{"n_layer": 12, "d_model": 512, "n_head": 4, "n_kv_head": 1, "head_dim": 128, "d_mlp": 2048, "vocab_size": 8192, "activation": "swiglu", "norm": "rmsnorm", "norm_place": "pre", "norm_eps": 1e-06, "positions": "rope", "rope_base": 2940.0, "rope_fraction": 1.0, "qk_norm": true, "attn_scale": 0.096, "bias": "none", "tie_embeddings": true, "parallel_block": false, "init": "orth", "init_std_qkv": 0.021, "init_std_o": 0.00429, "init_std_up": 0.021, "init_std_down": 0.00214, "optimizer": "muon_variant", "lr": 0.00203, "beta1": 0.95, "weight_decay": 0.05, "lr_head": 0.00489, "grad_clip": 1.0, "warmup_steps": 24, "schedule": "wsd", "decay_fraction": 0.609, "decay_shape": "sqrt", "final_lr_fraction": 0.05, "batch_tokens": [32768, 65536, 98304], "seq_len": 384, "doc_mask": true, "train_tokens": 450000000, "steps": 7373, "dataset": "wikipedia_en"}
Each number is 500 + 50 x the weight over its row's rms, rounded and kept within 0 to 999. Layers, rows and columns count from 0. Numbers have three digits each. The size before them is the row's rms in percent of the matrix's.

# layer 7 MLP up, 2048x512, rms 0.112, rows 561-568, columns 256-383
104:509437470494593473513440425483552575527557485525431481510390520487446488590521499538505595524470498504442442569547533434512440439576527597545482468561498506518510444602486499609454551538474574534600529484490518519509496481579491508618491539570552578504494571446464480493554393533496494481438492551544519539576458602495482483481504581590482516574452467606495419485452437489519503480503
098:572396543476454451513483510518451510498419454615494562500481531495471506463588561592452538453478495479543516496485485508549518466609659512558443517544644518520548530473521564585518486402470559475539470527465375467500509461549490484546472484429462615404474480530513579530512443566430499503603459542528565475535465411545529513501480509522476451363558459574509424538588617566500458497428
105:527410432542452526575541511589538451547535619437536476482417532521424498466559436551544532525490550544498505459498531544546500571480517463507556482511564465543506456359506497531497410427533574488487559466510549534555528471504424498350616497545477521499549465496593588545568448403466539447535489388517450510520539528539531448491484475429520557464527491543474535532549553435487485511506
101:421431569463551623480529539559544515502426421485488536489460445443559505564452459481526481402485396543442482501478472543366510533478478507465501431457509538601445446442535471484609567536546433474538498538551547511482563445581487510559536511533428524476549539475484600510557472453517546500470478461544532396532555425542435471435461574468468414484537527373513484521569447469483534584433
100:458503508421513551477452512547545443475464591519475474484453470490516505410519497507529487510415503545550461493485523498564446548467500550506525375464542460513433443439475506467587481483484599474403465447490517507392527554500640454522542572516579422507463511552535488502483497524490484569484513430514467527503542491549543489622468401384520444504465625505591512361513464495570460456508
103:478570557520542484508516481538561433527467390477580493513452478535551476395510494522470483555520547383584473497533519523573530506517449403489514594466587512459445555513516580469483526528489398480490460551511533462511571525468483540518520559476483516625563530503587478592586456573491457500537557384542526491527460451414528527614486540462554468523511467528572481521393480512571469479485
096:566520500455479505421509530451525530477526525513506557434526399472515606445511525500520505458471499428523421465549485387530554495547548598460416531602513574488629488473458551487466501567510519504537500473522439480457529456475559522509433480556481406435520457423485509481615487436588496501566454539459542547470548464494498496530469532476504454449488505447529449533525490533491371474477
101:533436555479448536483525562535456459420504594491514520470544415554524588520405447417463439483471540545505592549484502596545480509412446504443525569532535418404537493558577462564490506379422510568379540443483398437470478478555477490558473480483506493389465515456498550403435519576473517527556403500513566500378448497420455476514441489644423456480503440441564515537592436421478511568454
# layer 7 MLP down (transposed), 2048x512, rms 0.107, rows 561-567, columns 256-383
103:528570535523556438514475540485460514455539441458496425442417499548510520579491439504541478421456434487514532550485502466516569479558466537517542466453528560540511521443531518506522525587506593519531456448492565553513552568495455409491505559585386534541470523450489525417601492502494529448519403555595464515420560522524458516499551477561511547506482439551581499462474457442435528454494
097:575560504518592478507548578437458467410543342500507490527477479536457550603473462540432538488584573425491484513477391537541604542451531474430438449430517488535527408506473494408427529463349562455465497552467492559443521487470514506467520563364496438592463561580509611448541489504385465529541621420545492487531500430526518553522537443493530477456339417575491473585484502538471477607581
103:458493500559525489569604563504561436532444567530453476485551457431481509500470408520534522482491483552631530519537546418510470476534526504390536516511438478492414452462531474538486509429455510586533491450566467540530570491460460556460474499470465540532491443505536542472527400546394617555503466444493401524463564471552555572561467473527552459480563474506473524467543646464431587519535
102:590595487543511526468540522483527552492502446453527506435512416480485486433495563491523551491545558533564546465549466483483623510531508539494508607544540490522443448535489495447452581423442493490482497489454559498481514523474454476524412532491520588451440471496431589375610511500429548523478529487539495466487476543455568413472520458494487499471553458547557448469562519576521497576465
098:512512487501458555635514502486532536388373498433560406489593472480498558479545538492459547507607472503479468505492522514550470521586458408560482491585403587541513494504576502483437460539430500563488512528478419559469428536579449457603495470534478429460541580455504450493495421512480572581512454534590581528482466407500472492515489465423430568507436420419484502515466542465522529479395
104:499483567499529569546517541466419573517512550596413521549554504492402576532444551423474480412438461466421505522568536583539478495547527386501474505436478456453531467409528477543526493501446523579550542569499456496542529464512506534558519586508572464470483534493577496488468412545516503461542512601501506512456599425464476580490527454476511490519617465500482558544531508373518579471541
092:465539583514408525509513497509499486342620527518466496487518533564557482449465385442443526505506454551478515422540506466419551547517522473558495447647513495554561596603495397441438570410467490546460539536546503550416442499470473457435472573400482476532481528551481520442550534515471484407460453500486442519451507541493440524454452440528439471531468606491460502475491547544469532571425
# layer 7 MLP gate, 2048x512, rms 0.107, rows 562-568, columns 256-383
096:551588469459530507533451518508554515474523460521476527452455530432452495483589390436537492549438453512556451508494524528485490420573496471533440496459522465475503458585601493532456408497480551546417492478407475484491591531390495607481500474561549525529445482520626516439468456438465508613525457567562520484505501450528498602444495465482589459456466495543467463540493411459537451616444
101:499455537488460553516456401510485619426501513431534501388473443592518542516486450514460416520526546448512493513530489558527485495526529571515468403391369529421577557491581565441502510613479477513568435424489425456507494490520594533599535474379535547559337483477456403532524574573521523528475544553419473478553536488533598429551511397505516445561418603519538461479594494472592476560469
100:504481533431486524542472538510407519564511400450468552465441471462501500507480559477427502489454515508508431571366590545483574504464480449462614417519446574449550441490550560510557525542481489534446538515407494505536429487630509496589510641583481586487498453461486500475455465474486414495558500530520610562517545457407541505483444485425484510481421549479451528472386439479481488581527
097:536387562663570559530518419513493434492579496469485471566481432484538466485535535517577500446527516491449499485445527428576464426520505596538459477491565507537519493536536595527417501467584439504575460471489588491498548469471508544531479543564434443511537519431517501587500507482477507521505564555490568521584529378559517429525550401555444434492518411466583516465532578425453468533539
101:576533467438494471541418442478514468509451469601471522477479514526555532580455498496487483419514586522405493551570600519553455469531479443527459524424570449519489479482558515546471487463510412472484535528503517516459503535414524466539532460471555610429518538454583512508530429487499545547448574404552443550511555474493493475499509531487487512496481476477579455504442526458385521465351
097:341531531527535509545522459490529508415503566460467474523497466419502458380477449432428450471485493534518482449547525416506519469463544536583528508489513544533518568535530507537502510526485496562471436500468441582436517455476602432468471445436520479472526500438523507470617472448417577518477559557466493516494482453459431516522475509565388458518507637532445537454525548510488381466502
102:466575510479437521486535415546509467484541537533499551387547519526479534516495464550529554492547459414452428534490467558548542560466541511553459529459470492522502428489530493537499544516426572573550498510397483537531550488475490387516467545552573444496535492509454464557460480490433543570472624518490531552509557545536540506522570528558477468407453552629402504499495519566496543576556